config.yaml
attn_scale: 0.177
tie_embeddings: false
init_std_o: 0.0142
batch_tokens: 32768
Each number is 128 + 32 x the weight over the matrix's rms, rounded and kept within 0 to 255. Layers, rows and columns count from 0. Numbers have three digits each.

# layer 2 attention query, 64x64, rms 0.22, rows 0-63, columns 0-63
113112162175117141162084147131139168103146070109070113107156196095063131153140086111152130124127134140121111111137114138123119179075113127113088133089106124125096125184094134144133138104113126
102126149126129093098105119112122115124106172159093144164064118121098153083068175112105152118158116105108168132177170093109143083120104073086132191126140121179142140079172070073104088182142144
113162134156160154188110145144121127119118089144130129132169150127110062159154102176117136145088138141105105052100106161146138134165132177166155108090102187086128062178133140104129109183143101
160150122097172164156153160149137130077159123202166143126171106113102119134101119137080138157157155134140141110132129126126124097126150111108109165149083177110134100098131084111169149139115183
122127101147076119185173158099029165173113109132161153119160168163111095165113088137098100159066192154155126118160133148121174125080102196122143081132141189115101157145131120134124093104153116
114147152094186198173098110143063148112160099184142111139132130103088098065104164173143029170132058149148085090114068128160094194113161144148088107124090158128053145161117111142153133136136109
109112127087134128147157103110110187109121137169159098151105075166094148123075176124172140119156159154135164133188125148115167098104148120114123157188128112177125124077101125133122135119132176
104136131128111123169061132167105104114163120081141103129168119127097073165156156126135093146105094082101121097157142119171125184124102149150111113115144145114113112153110125144148078111167109
172070140080160073128153153100118105107185154152155131096196141134094140071082129142157115093091154115134160126207083067141163104148105114074085159199120129150117097130117083136075138133143148
102122161105107159101152125162133095103141100109156139167150097117157127124074114095125124127095141186145133151148130094136112156144130160150136132085157125153124186125120128145085126136142107
149094115115096140084124138184151104166134129092092078087127122088129164124123131130068156113168132131075084120150108126101139116145138151195079061116100126166104171118119117140122119082138084
183131175112183075120105098153122135142072159100109087101095125148128155111191173115161149098088147061130163116159144139143087114162068128087172160135125093124115129141124111128146101142147108
140187118123125127091169134135084125098128161160129158157103122188140091161123107079119143177096115130148187094135154062115168117086161143119166112146104058096148119120113126110144108178153204
110159115133105070127138146098132067130122145118119138144085125172130199170077189106140067105161140117126164148145167132167109131116109149161156138109100152106115105073127129153096120112147122
113168111047154127194141134157142091115085159144152181119157124096198146129077101132148101123159121111149095139088182090082116150158181106130154165093152139182126132163192134138133108155139165
201153197131088055111130109075115113134143100142174101205173139167106139128118128176125157150153168070123163072183122172077092133074123112108113194184124073139066144127149126175083111082136056
151099138126075131151144150071124103166153110081072062125144115146137116128117125127159118133197128126137142089120099128147104118120150128100142140095137193130153158175097088078159118110102108
153109118108130078166156197138171153132136125168125126154186124190078147106081129099142117101164190193144084126152124101151079125126134128159125118115119122127117150071122114117118128092121137
132151073114135153161135116077141129118124140125085111088140135091144092128146101188115108144118094082124116087129128083137159158095107152135111159129098135077142081181111171116170140125119158
118106103167090095192126167193152149045111136106115079117134189164124054143103092163110103137121063156109091114100162112134097123126157180155137038118122170063142117159105163140120109124110073
121100110089179181113187120129098226187063145146155130104167114107151150118120086132085133045088161152092156151110058098169139141092182113078129116152097106135139062124083111112094163169148112
133123162071092175193140048113128138121128192138117062120041150113131111118110146077119137092125157118107145149169141108079121098110131097121155185144152109124142148092104142117095125137125114
150132122139083175064120098172060244105079127085082152131137172186163141132149112135136144086116113113098157132112134104145154118171138149153122152144158121136097213126094219077067084121145177
109116069137138086101126104142252118150132117092075157166094178066111108143140061096201121155094139109141097134147145098144120108171125158092108111121148127126097062129160162158127097159129094
130147105102136148133132097169099152135135158070171129128041145098159144129111135153102134120123120074157102136168159134151089101159139155136099119146153174091122139171065151077097117199132079
070177129135163086179149082113073192156108169116165087067155145145073166132135088125108124148123094113143129107144154138081153123162058108136111133078180179129126079125120113098095175059148122
128160143094154096106147127146128092142222146115149187104109102135122081143139095138086190146063164171172101163180172159106128091082080102127122169180099162166132165092107101111116160184152044
158130118141144146082106105155112134153161054174154077095114107197100117133167097121090166147181117152123118108081157118079096100195131171136074113151113126170146199126108108119127155210124152
154153110174163106156142149163154143113118184050140141123163110160137132124157141118129129117153074195183095082105107176149094137105160171151064184154079195104127098159142140122137076121133157
055092154152144101098115193158113116102121097130122154155138149108167159111100167080240118109129114148117156143164096133134161079131088113112165096163070132117175087180113143085128121137204082
150087125128111148179121176136110110195090145130149176092175156092140148153073167138157122117086130200159156160131146116115171116145087119159101094183203122097116163129042079139125140143090090
065103166167049187112105191149127133134136087087141115087092131106101088114116155108159131129122142084150176168105091180097096214166116105125070133140130182104119126129091104045108097111112198
133093153187076129106154108113186184138180157187145126152177101144110112072115162110132087165117192111161099123126100091137141068167139084127104124103064126117168144143159125190121146163176161
153151104115112189129138116162137147097144106149122171142117194126134135138172127116097156101060151120096135228123088101091141148102168207142087108156178111116099130056100118165125139109139137
138098137139168120128132135147124119118082170150163117138115067184160110118081118113118125186109107134182107086106096125170103125147168081164123122153107158170103096152137122139122120174094117
147117154152132152123143138143141086107146119154122128133147126140109116088135112135134151152126173135116109099132114109108118119148146086151126116118099152150120138098147121171123143136134161
121108115082095088087135166091114116116157142116135158126166130144128184157125103128129131154128095126147155146123112078136122154129163150141101181161094112158136135114140153127139108120133131
153139134136151159105108138152117104161116079129110117151166088113138134148060072122105092163090127121133073097110130157182116139142109089120153135139130162161117156160131124077102132121097108
133198164128064105127142162133147139118181164185112203134134175078062124162135126125166139109124165123091141130125112129076146093082129162121102113123106120126089149130114146160123133047174108
175167115103143104131085102102128154186131158116138154144077151153140127097127149163130080142119119153144130149128105187157138119170167119148144106163156078151113149128114132148143151118101079
167150166111066103148101093125111126074206071107120122104143136161109134127131111135111076117135170110091084153122160136125129194115145150161112119109124064102109159079089147171155147084114096
177119122155152104170141100144152110107129101119172123154109155177152153134152151087116174115162133147138173137117145101143140112126107132144117127128136086139124123071116151135174140143162153
091179161088124071138104137132102120111155129159156119162029134130106103187118135106077097148197169137185130199159134145125074134143110192110118167075137138117150131038173176120139149154117166
128164165091129127143193130140144109143127136104147112110127169164081249145145094145142122144124152091157107133135114091071255101165138152110092132173082144056135127119139190084135172129103118
210182090141135098154158118125137204087115109140101181132103145094114192162102110127163131114106164197131086134115099118143150117130149188095129115108137108156149114124096190174097145129193155
110165140102151155155144106157121129119160093161152133160116143123173175108085084126138155138143116162074179145148142036098169149084104108129108091125073134173115147112094106181134137088091159
126168182135102098117102104087179109116107152120125082120140213123096117069116156136157098151181105115122108120090096150159102136092162066102156173086104099170152142084083175166083108098087133
096108202156083090059135124113107118129127170141097171117110169106127147119110124114133179112137194132126138132081129024148053117120074133095124073157144146148115078086141126092119119085157242
147201103072093155085141106148128185087130146182130189158091129137138116073131138187086156141146129154100159140120102079152131143173199225157134148118126106161133146127176104107138108225155090
131155132140152109126143146118068143114168149157155146173066130214127154152153072076085116078099192164111211121106118123105080157124059168105091233144184110164160221102139114104102073153098188
091134177169098096066111149134152123127063165107108175097120129126149107112155117144147120128174129172141162140061126137140149133154145140131155134140142133180160164155172140171103079141128145
131102106178162163133182121107169111156077171090115087128126125179151161123058192103169155119142115106148158127067153167187148096186082156038159127175125134079106041156124178054133071146146128
098081164112098097148111099128145118107164128096147161142138131094156118134101120115229092126199130101133210220099120155079161113149157100138131155139165127129127080147108102168103111132111085
163134127101141154123172141167186148107123133177078128116125105118036136081102205087160125088105165135082199153172150116111163104123158141076131119182090143135110081087126188149157126101099134
116111101134087177105080157149126086187148170151114108185108125156133101078139131136160139171120126083117112125091122117114116069084146119086167087117120062140181094096108142141129167220190155
125130108145086122122164144145099029082201089125090138140126156159139177114149122134108123158178108171123181123097079134139116117202129120091108158158116151122110176140159092057121152089157160
135137151139115160136187130103100106191095205173136124170182116122129136176127133173139108151157111184133141082132153084104099143186154175179115107129064111182070119130095113176047139140110165
193051124131161166127118112138152160140200104094101070128111152112128117132171112138039086127111174172135126134160100122123100083094094160123084120152104104111133199108138101139149121113134084
178160126097070160119172117122076134146128179112097087061086126089141120130120138085062176138074169055154191095155170157064089163103100137089092119144141167162147159129122156105140115077190132
130147122140118139216160189160158178135080247132201168100147131115169179123127197131177122096157059087075136139104075183107079105184245060167098062099117203091115061177148101138163086133143151
107115172128181130169134153166141089124117118166151153195144201137226105179192184081185164136085089144115164098174096132133104139126069139114177133116143091103153126097156185104166130116074096
103146117156122133108117163128172194106116123159145123078133192072132143130188074110110184069108134141170121086146075104116090139080136123076124089124160155113155092104139063137102126107088150
133106139096125170147120109189147155107140080088116107128124148139107127101129119119143148153148113109086089187145165124082166116099158149155130153122099187180091206140141128111154151151142118
072094153116130067093155094111088150125079152202148133139108130080153099138121166111100163123105057154149130114198064088150145142119126133189091160157135103147192142150131128086083122085158082
# layer 2 attention key, 32x64, rms 0.225, rows 0-31, columns 0-63
158075166152069116129122168131128157151159149075167081110162094098119148174116145167154102174057135155134130076126164170143147180127140149153118109156076104091093130169143156135148136073119118
153136086145168122160144101131116113126138112167131129129098114138124080124145137161165120114185120090127113143091132152112186132113118095144124105091111128123044123126122136147092114100126084
063090197154099110120125162163163107064126087168196142117137149153129150151124131164096189135129166114215152130147178127120112129143183130123142182159132051134109199154128143131140173142113157
142153161070099154141096116159154133136107155152139128109162123099160092130118123099141154174127111146134111131091082121155146146130105169158076149148183141151096111141120198097143121143127114
116110149055118136165136109067160116114144139132126148119151167148162078222173162111082183105123079136120130143110079129096122106172145172131168169166156103145178093119123152139137125066110091
114087127159106153169143129150159170185143185177165151178151165120142135158167131127170133216106164071124130148125106117134121150119146146135140145117150216135187165130101149193154094121088079
110185059163135143123167145115139163154158112195110161071127130178111129077170147107149041172147125144121131137138092149124119114145121099089118059052101142142112178095161154136075085159098112
110175099125139139044160177108123118142136079125144147130184145073126150140150173136145114166110195149197146138069116129127152154148125110155080186168131127083155176158165115117112102124108121
122180052110144129170136088182078084112141109138128135173080111061122203107110103056068072140181056116136071108114104072146103140081129186128115106131138133106112078131159093136077105158100115
145144131142088132093128159159132114100120119160100080082149089140093119137108152165102150074115119174091102132140099149130069096092093079092118131155116132185132100134139100146117128161109088
136110078147087107186138082099096079152129087123131118161088094110133129073127091117058151084127075113126170121144126123102134089132116096201197185115130074129098152116101093083133148126147106
142117113144153156080173134165165110146111182124164153196141141112129111092144171105082075133156134149121203097134106173159117177081113144141124126159162162164090116144098169120139166151135085
128138121097173061091106081116085140127136113081091099118172129116130161119132095081089130125111137105142135129129085166109131035140190147054119049113103142115106059140122101157067097102074087
092148107135115100136105136100096226131153110134130123101094183130121093130107103122091120089107163078115116108125093099111132190140161100126160177183145089131109184171093118126091167152156163
109166097141173167141120156152074116071159139131105135134156133180071143134092156109159158095084109143139162088109086155145146150114115117198095090100147095133108125124070133151116087168106146
093155119082111127132119109097105138082145057149151203132154171145107121133174132101183136132209124095071137120132090113181143103131111078115182080158109117101125125121118114121179111082132094
112133128090184151159131072156111123081107151078124089079084064150117111168187149134129090095138074155120098147183114135130121083136147128138185124045133112026067178083169116173094114176120071
137099141096144151184140116144115132170075186181121145105144113115135151200162206111102104134101146106127143165140074127081163105171125140112100087126091151171128108143117125122137131166125135
085139080177113124118077159139070106136011101074147117141156218088159135147145098222099150204115103088190150083086131086109181166097085148154148166157160121125146092158109171155158128120174101
122172104058128104147167118134094073134180125112146138122052109154143158109126119079126088096169168107097148098140107144071083066141131085103120119120067123156094113096195080124109107122163152
178166199128137080166142120122133092100192144072118126163091080119066134106099142093149164136174074151079101083167105137118168122116152149106129074067155126143075137094160182112077129048135124
113090173131072100115107188151142080127082130070201132138107166139135103125152093123213175172122161126169170039080190141083148134105152116212128122151126134116142159142163169112193113125117136
109097124131104141173116148086125128152064090148076123166136159091121121113171157113114176093053115136100067101129153169131112085102153108130115148189112168144191162116196161158095169107077138
136082107122136114150086152157188118104165083087089084104133081148142138177130212093115084144130128114103154153110104158104141149083075101073152084147125115131146099123107132098095169162176121
143163077177114128174177152092158071122155098121170053151140157162102131107131138115137144139101095170126157100159036124134149089093162121128113157126110163126126112142152138131125151123127138
121131064115144118131161097114062220146089158141136108104127049125073156166074167128141107111156132191163094139097103143164135168150095123138101115152176179149121144121163108105157139078147148
144091136140100181097085124112115145157113100096175145100197165161184108124033122157134159172119108144131165127094119126151100131168095137113077161146116119110203108142100124131123135120158088
163164179184146115084120166146124122112138152129194112096106113115170145076158199105131153129099154125133148116124175117182105106199169094125150132068125105117177095115151161080151083159083144
148096140117159142153132159040186106155164130198128151142165083120117105124129141097155108089209108117139185115110089104075077110125134144093148116137128160165183163129117101145090146150102163
194143146163213153148113180129156173149159114106093155172127140138159096159112108057151132136164149164160166162120158187111117120077113121061173142162138068129096122124120104078151140102159168
124103153133103116116123156140143038123113135078097114136075189093127103138087151150142136103112142133114082112115138117153099107139080113100109105058141128062086104125118094134092158094146122
145097098125088169160184163088156117129133181085117155129120045151126102146088115109175080196123202087141121118156144172102102068137143155136149168111134076168134113164112156122111119087143141
# layer 2 attention value, 32x64, rms 0.214, rows 0-31, columns 0-63
074171130114143080173168128085130048158123127115103175151134132130144122137127127099099159079169081157125168147079170229145142185129105094094085174141067109061161171107109154148180109163054099
183143097137149168116157159129140161070120064156130181123177108124147123125124158120148158092115087171066121093044116113174193114094077124136159116104124124124089142117062201100135108187047092
085129104137162158162049151156128143116148113101199105131070174105122173139072137164109137102195126125107134137138134092063111112161139125103109171105102140114072108129147094130127116086086133
146081134122126137085159110186184148140171075120108072095109130132107215140119133118143110156105090086103169106091157108133120142123091146174107137156117173138162132079146181132074143146110134
180057113090149163184132076098147157088142146103116167109122102117161090140124135166120142116137105123155121107138099152112125146132162125135131105158127133170198153135133131179175144063111172
180174146141119174185082128114175130108139158179123165165106114078109101103155151020080156156141198123134137100150084214108109171070090135105132083118120172132160142098138133138174156098093175
074172170122152113081136130166146118155186108102153136165122123130143156060139118137089156134116110143089199109132163157126097113160141174070117081063059144121117159100145080103109169187130159
150119140113093047110145121174187166170127128132091149145149118159153083069120156104098156189160133088132219085059068099157104155092071102137091118116111161122132105099147175120129137170071077
124127176135096129129137135142157139137139099149105165166068154179086160047156098155170074112143125105098156134139095157185215121057130114064058143081153157143158159087091097158159129165102155
079137095166143067076148123160155140111117157075147134084146115134089121126162132104125089101055132095130159077132121142185107048136076086159113096141164116164166108123166106139093140163148151
119138139156159141110131126103187075109091060126058128179135159133133127037162196127157138044140136129145090151137136099086087143105163113125148149122135178070163115136140100182150064103112134
158130172060125124101074177125121150128130203151121128134112108106117134132172095118181084130129092130116135127099127160128128107181140173134158132130134154203159161103123167121145098084162119
144170142153065101142190148163138136129104114131207131127147176167158138108127103132092091148127132120071115092125102146129161133187213146176170131142174117212122150114170189123157134135138097
156204135117186094071113080091149188115094119079097150102119121162179108164161103129135140127106118098153055158106088100135169081115115114165048168124130101093148126124183127099133061087095102
113128138132122079150113115149103155173180123150119093115124135143130153143108116161085124105118111192151131109127106124146130145150124159082187124188122157120122133139135144144119098121121128
132169170138130145153130201172123107103169172132142153072173149159084159101142109126109132150135130187104143127154119071150064180120155141112104144175132109133115146144166132144088151086152136
138132134067139131133140153128143155125136112163164145138166081170134144069156156130154164104076178088177148148137143120111111156120091125152139106136139077118124186093059085159173141118132153
164134165075155098169150132069087142175122098096106106124092163120079149083175143131087181119163164176133129094135130161113134110112121102109184115167145157134142163184116157099120150167140158
146117166157143116091131140106089113169098167083153099107139142152094132065135108179075091145155100109122119168131180127122156097095159108147191133114112133072104185066133081088105132103096103
112163161141131145167100173182170152142124123123101162173101137141098082061117150138115149114097102115139143124144139134098175174177076143102106135175152112194087118103116095126099132144175132
114051133126198121092184182145075165079107089177108131114140115164081135065153105143160128108159126195172154109103149173109199139102154078148080156149139143101136121115189176062134117134163118
174116133135188186122144103163071168203106132076157092159118144121030101125108133142159131111125108112146114095120127135087071122118149122106175147111114100099184127137142118071122054114189164
148101118150096149072135117155101111119129118158147116081092100133204147121100140104111083122099129155102115122060193123132141123158193079073118143119125089098166123140146172089131160131173113
135172078110097148144101162137108048083136132076123099211115086120150105187122114145127130168198085135158091101076128200113101142164194125143105106141170160098096019184189154125139148118070142
145112146126135103168151125187121089095124136095091111133161129061164093116195102107124140138100145103126116105084075103101137148114192163132141124127128120189152170141100187072122121120115054
108134089080138112121142089102066160138119169092100121111099111181136153138110155108096132108059142146095180150122075139102095169092150103106129125140170098166096076157122150159137127156144187
132109143173082106136140119086058122168145159120174149080167175117117118135088118146169105163131140101163102197113161118090094136126113092115079131061139154183126138128213126154130166104128099
120144167101120155131152131120182157074095172151071137158114117178123092102119101103099160121170138098162089104123107129090080138056118145065092085134205134144104154113133145133153153128130092
152139051127107124119131162132162144108046129071127125081108123117206115117129132123122124108112128133124178148096119141134142124143176140077097135131232136116060132135121179118117053102198160
080137163142124121090135117091094124161145076082162191133130107172115097174149088120116166119110150156124114082109120127066189087094123203103159144146175078090169130145193118172113161115109137
097118133098120162135116153117205102130192078087134155117124142170157125118177144104088084160146134130144136096174108122130127142134084095119135134129145109139073138114115111145169111182129180
141155076075101155133121187176109124060107128129138111100170114136145166133107121122160118161130117115094081185105096106143121085095096181094160129077147133110160137152154097184101078121086147
# layer 2 attention output (transposed), 64x64, rms 0.202, rows 0-63, columns 0-63
060150217133118060150094156103200077177128180150089093131131187128174117154131164085218155125117180105138130125135138115100107130141093155158125151131125124195110176093109136172094097139125079
154148074226133130106080131155191159167121113085063105117122140109149139122101207082136102081128097078170129098103157169154099124188070118102153100080129087160140092117076186105120060159114093
097141076131144130142083049121157146130118157109133127172191156096083107077154063178116112171124168135105076121049110124069157109130108172135135104133200145116092108126147107146120172183108164
107103110155108092138141181089162140100169135089143219142118104119123132092103120094133111064085112161138140107081130166110116153174110153105136164106085197103146122152172113142099120139036089
112108140117141134055101179094135141145132122126136188109105121124146161182134122103116029165132177103137146198124142149158103148093107117121162107123109108091138138090127077134207120113175086
134114114144150062130111109092157117135141160144129150118031181149094131159147112174161112102195132109110169119197119183133157131107152070188148082085163131079188144107198128198125157107100145
134161164080101166141108102156143058110130120103122114127097113149149141108111144164126132086138103192147124108105142111117105120181170173127109146110181131082148167110088091180075185219113148
054149148153066089122177126075117119131187116104045151083062076174178093146065078106109175084131109109164135047127139082091122139101101082123145178121159104132196115180155157109135136145082084
160149103142084072070148151101129090182176112076170108121089125114132098113161067119110151094095125142118163146140186169070143092200103151160144138113161082146129080104061128077101183088140162
138227113061191118164093173119124130123179093151172149158123138161165125144101135149153111099100161138138117132115203130161154124074132131112110159139141137094182117181141163122111104151089108
157079193137151121122139118174202209084138142118112125148156142167099094073082064133144147134112191144116112167178113106132145124115130117068096112201080087169128134109063113105112175113122138
133107173167147144102133128167073060092160153030135148139099135109129106143147110134194096129170127147178112168112114148100142139080089090132095113109158141101098153107090126167094113073145146
125176121122155163126171104100067194126053120076137145131085168122134139149102162104071158099133139145112101063160140178125122136109152122150144142124119143116056088096090140090088093171128161
112155102080164144109181189122140095141084131081119155150112147095167064081148101139149167178088130111202158110145110066156136133109167094061157126147149070146121146059092136118156099057141107
127150132151132120048140114134121173181095105082156147112154119127120116132138136160109155118094148174169066179118117151077125179133158135170138167128138164145144129163136151126131145114146077
111137126131093167139114105091123144132165112062146148128159135108087218086140098188148164112231157133138118107155125117144163165135126163092112177146086173098123069117137094127110148099173173
162154166180114186140142188143104082113195124156105136148132146162062141155064121125167127142213153149087152089113192159136162120161117139116098134096062080137173171114082131127158130165117108
179103114121046138139124107123121130148099086104152160136129124064123093173151097112104115137115185114116121170151121145086140158154143143125136152122142081138154171124122100213091117158129082
135104118119138159201150139117116133087151101133135114141165165112171105181101125164130195086116127166155180115175111095089169081155090163177113142144119083073100100149092116118145156193120123
157197116126086096146147070151074086145154125108092135093153163146091136106107070159106139154136111047154136110130182159058138183135138139099058132178098155124138147121146151166126151124142149
138113125092122136083126171113138092169162120125133162143168125085056082120089131125174091090100176106160183110110068114144062096184060126152100120165105139116119112106159159135090126193117124
151137126089184170171164067152146106150166098130144139181140121146143124178157091134143097180094156171136089170111098115106077130184154079099140169157094123099107093148184077104109123136071103
104114160151171115154099055160160173150141134179117190133115052069090121138155128094119193093130106139121129115151120178167076106176152102097180149167129136148098137090160098130140109161139152
109079099105126098108099068068138149123116105160114070046075151109173157090146166096116116184110132124127059092128150085153103095107166091153162097181146161120135185156103098203145129093075101
097117123126126158119125084104079135148129114107089163065081183171171132135134095083145123153170117123133167168141064131161132137120099073101085133148146160137137143143063140089065121126106118
105154136142134089098134144101089153179120144129101117163151118111136140134111079080145085106108134150121069111149162123167137134128180060122136156126093131082106140142123033123143126189198109
176095224123092111113121117135114098125147188119172073124119150114211176120120154138076152167107157128128135123113095114116131105101137138177146192111119113085120091075156081103154110160104160
102146159167106149110112084102166095098136023129096150133071158201079088092128105084084114141189187078139150165155161108081115125078151122152128150155141069136117079098131137116155103080116147
066122134141119092089065110116116094077098095097113095161124131146120203165180063139089157130146109126090156113117109164120099109141118070117111138200154083146089143158096121094139107141170124
160207153120130124114189063090153061127075139145131172140080115135095119175186146199160096150092180147120116056125092136173164096142130173138107138095046159129100139064135135077186088069083125
126160113105111110134130163133141135109087060114140123084141109161133098149144076139139092106163105126136127100148185153121168106142184188158135080197117059102156175150192126130176130145143147
125091087163174115105108115197130143126131134082091116088097203097158106086151083150131123112182136154116142119054173103164123116099091141084159148071119086081090096146122145097150113118074165
130038111164146147080069104143111212133164034150150127112140079129160137133184154155097105127185103151134119169126127147157113184095134080118127104123203169105166149209153130165201148109099142
040063160047137147155199116151076096153154135128164129093152087091107112125127092099127100149136117096112107196153106079131156116093150174097112141182118205162112176172142127101104144085138095
173140145125143162193152147107106107135097114157123131100158099114164119120129179138158100154107106101180094093095173101196149163165133068093166138133118171106129137134162187128115159127097089
155119110096107137096111134108136088202091129141110107153129145176089067139140120103116153168159162082128165111133144080128157145122104088086154117106158070138074107090100126159161165122151104
162106116136108101128132087145108105049125108189112114114186153161122089144130143151130140102076093126128104059131170056136131100160118157139056125161128165082140132156175129077059153150072145
129095165069083128168130114117118096124167141141108149175159077105113185156102194107092077147115077154108098150131119083091173049163159151127133168126120102140128143109152129096149140160155087
146099131194097127164152066105068201093116081138135083110089132109105120094168147099163144168182164144126065184153109072122157101105118057136137132111174099122100114139123130106157136105118099
134130171127116193138028118137132171100126134168114118127099126074107120075170146120144123127103130096103095174109200157152108136156114125100148122119108145073129113153155114154138093152143089
175106119110178127130143098099077128093126138153161096158134146135144116148152178089076120118192158157143091125150162062104089104102143138117123175172094160139096105142163103154138121142154135
142083089070124148111113148131112138121091143103097152137135149096107102104194108108157116121168179141166120136189107118090086133075110120101114104152115111155101095127132080116161113040154156
157141124076103170148096112122099097129154169134186180155114088124106128120148172093100124170100141160092115122138167121111143142078091147104135154079136126100081141121196118141174144187137099
118199039121130125102135153150130122158064121102095108087174143168105084095138141162108136100125164126111146126114140100139123107170141152125118146152117058124123167203141143150083088130101114
131078104129160176076055106180142093141122111122076150162130123084202186153190110177124070161107129134129135171083127101139086112157132120125165084153105073129111148171144134166139149086087043
133105086138084153185060101104130112106161097125077095156128133131082119165134112169149056103100149120136160128155164197132174176125152127093131185124151204161160153123163155104121135065154172
114166166115066171177128127186114134118111168145140112141144137126159130123139182110087157134155097092088160126145128125139167127179111111193078124092130140115106179110095137140176130142144170
074023131117155063122138105125130161154098165134081101178101104125144183146163123126116158091107147102071079152097129153116132133135129116161125134101154167128176139145149095161157138114154104
103184136156108079163101103111130120173125153123145097135119114115148088157158152105066135122077096163150172109120124108146112118149124150177125124126111172114125114094216172112145147134081177
150151104116104165085112147169148134122095105135175098117087111109132169078144155127130112100152090153097165128124094147170131122130117178156069120072075153138107071098142074053149087131138156
114127123162128158150152154158130097106088138160182129099138123141099115148122181137161101130094141122066176131138116140092128158103147136107102147127150145121222162164101155143130112156136129
093106081112134133076159135079178146104110110133148164132113099109181116128120178117114153144122129141155097135116121140145103052077178132125147126139155100118118191168124136106190117119119153
102133150134206108152126088190181132145145190116125111074159090140187210126135110153111137140108197182127150122180169156106207086096141090116142149142114082155124118206125088115142110068131134
125096085117063148127140164104136157142131142097066223059096136094122125154125112127123146105106105132089179130112149142131119075120127146120088180149134157103136086120102141119084170202085145
113176139159132134116157144097100081107132147100082079168149140172114127101137124177144123141174171089131175104131092097112139155111072131135106147136122144134080112179092127164118170085090119
120134142095170106136157097220174147168029208120113155071099133125142101131168116150087082091135137128164141099167105138114128114142079170133145124151100077151132077144131145081114156125139101
117136071120165122150118173120205075065105103155133051118138100139127126120094091179124106126146104161114106143098214065146142119145102184143123087079128141114111110093156124143187136078153118
187148129082151154178173132114154132113120132129164112127126166097100069129141174105067222109179168128115123063130118207165115130150153154141175081093122137155171108099113145077155101089076125
043155142096161129169108128137159062084165137114121127146142176127098112106172010111165130069147085155152151099131166104179139156183123111094169129117089115123140150134129116167145117131128129
189128083082128102170171113125132105131113140133139050106138152082168186149142149158140158114058144121134137103149085142178158126134130094097142119158118127134179138096119145130142130155131127
100155120153122158153081108145092111170121080086121122132095163117133103111141183096124118157081157146111160114107131168143167132093112122134156056158127120122155143135147041094126121079115128
161052124108113180111079132145094152107099119112194067095116156109152100089129135148093117116117141081113107150174171132163136158100156114164117114079117117136188120141143137161147106134149112
181141126152216104085111073161112148173120140096145135155087115094112153120145130083115162181144096136145112159072161139115128129179111099111129125106159205131089140127149146129067099127094132
135134164151083104137108134087106105127125153102193109119145075132088128216135171122102146111154136152094119087189144131084139194164133119164112117130145136187107157158139093104117099190182079
# layer 2 MLP gate, 192x64, rms 0.24, rows 0-7, columns 0-63
128151117119111104126149085106117162087075078095122067176131142153170117094189111130135074099157139129056104115131129118167146129154130134158150109153170146141109160105127064107151092076154206
133121114138151163134119112106170130138109108096131151137115162096046075084158145139181076183190136118131104145088120153116163111082177104087175128141097109139078157071124143089138182137156112
098157131150154075100113162146135092151150131122159228160167135128135138157113173120157137072133172141135152129156100103112122120186081112126164158119067169139188115112136097130095144139098089
106116130094151162099161087161062142052130113191118139109181073157069143046128111159153144138123093096101171101186150172086072174097176123113094051114137118132147200124148135107126156107117120
187115094130178092150163121129163077131138104142152127145148152150140113147169135123101109125138133073206102101127140152108127132107110104137154084102154082108112110137080102157116133104087133
093120095122137169131130134059119133094174142107094213086082112150132085121128189116120112051122102067165143141120126127109070115135076123126190166155101187160073078130129159079088119187133144
163127120126148090157143044119184134081037178108136067154195076149057118100146096139099188102180123139143154135147103138123068067114077133142150115105131117139205095118102068123103177118122149
061153165079161030085079144105127064136178136120128138106101071074141143114111099099193098132186163144148122102082180099111150127129140073117069116140121171240108129108168051161173166135097124
# layer 2 MLP up, 192x64, rms 0.229, rows 0-6, columns 0-63
131087098138140111194133096119093168105175084111137148142125138192128120120136133173142113112175115164154121156143143122122164093112170138113143148132114160105072123181079128089164109112100107
074140182101112136129181204125107099119126086177132107115193186081112124147125107085100121122105154112120142114108095177164129086141104174128166155100163136119086105113143108134107157136162125
105128111111129155141180113148163132083101100127167125129106101167082129147092202131158116185105088114139062200122125111124151166133100148148096172123130123099211182073150192158109055167145154
136121120140168099094133132196125194081107081143169109133066179088147119087119161179130141148141145198096134111156123150087144152172178125132089138129146101121106153077121134123124165115172090
120128131135171108021111174142146129134136101126122136091146142173190156134142111083126126146165158153124154104145103120151067104128126109168131115122106127145084150108090090152125113138099157
118189111168172096181104100070238091084134082152142142138132101160116212112073112123070100102131062137128146128085114152068104113072108090121163157128092124072117101121137134109132109164114085
082127132096127070133119054115158180135154121074134173082147147157070089066134105143107137153103152113156167165195168115121128075163139129109191142124126133143110136141104110173126149155103145
# layer 2 MLP down (transposed), 192x64, rms 0.195, rows 0-6, columns 0-63
162084183072162111146099156147145122147170091069163058123147088100097170143110112167153178167118112094110111152144098155119136190166094092140104141153170137128144085106116144113098113106159129
179147152101143164160101135134099116098143102115147083167072085164125148187090104101145095152067126166133115085175110147099078176082101121098057130139161199114090117137060131171143077103130116
109108151126123130123165207195147167165109116146141090108119138113151139075209162145168152108133103118141147172101115096224138129109166100124190137136172158097086105147110200102175144143115114
156081057107133108133134077110080104173140133103161132088110144137112126060107122060153125153147099124085143141113070099170081191115125146163142131065083139120121138181100159164153172189133137
177142161078098122163150181126161103117118146171122165126129140106144134076142140145175125105135155083165142183076111178157107091050094163106136144100147169125169121125094122114154174115121193
213094125136105153139177095133091151165154160098153134122118146100142103138177109124131112168206135122109111153126085144189075157101173165115170130083132119151055121144121127114139148027139128
161123153130138160104084131149154170152165110060182090107106164113170098137140083150112104124124135122138162189148104163132062073137112115155143149123151128129097190163121105155099073065169174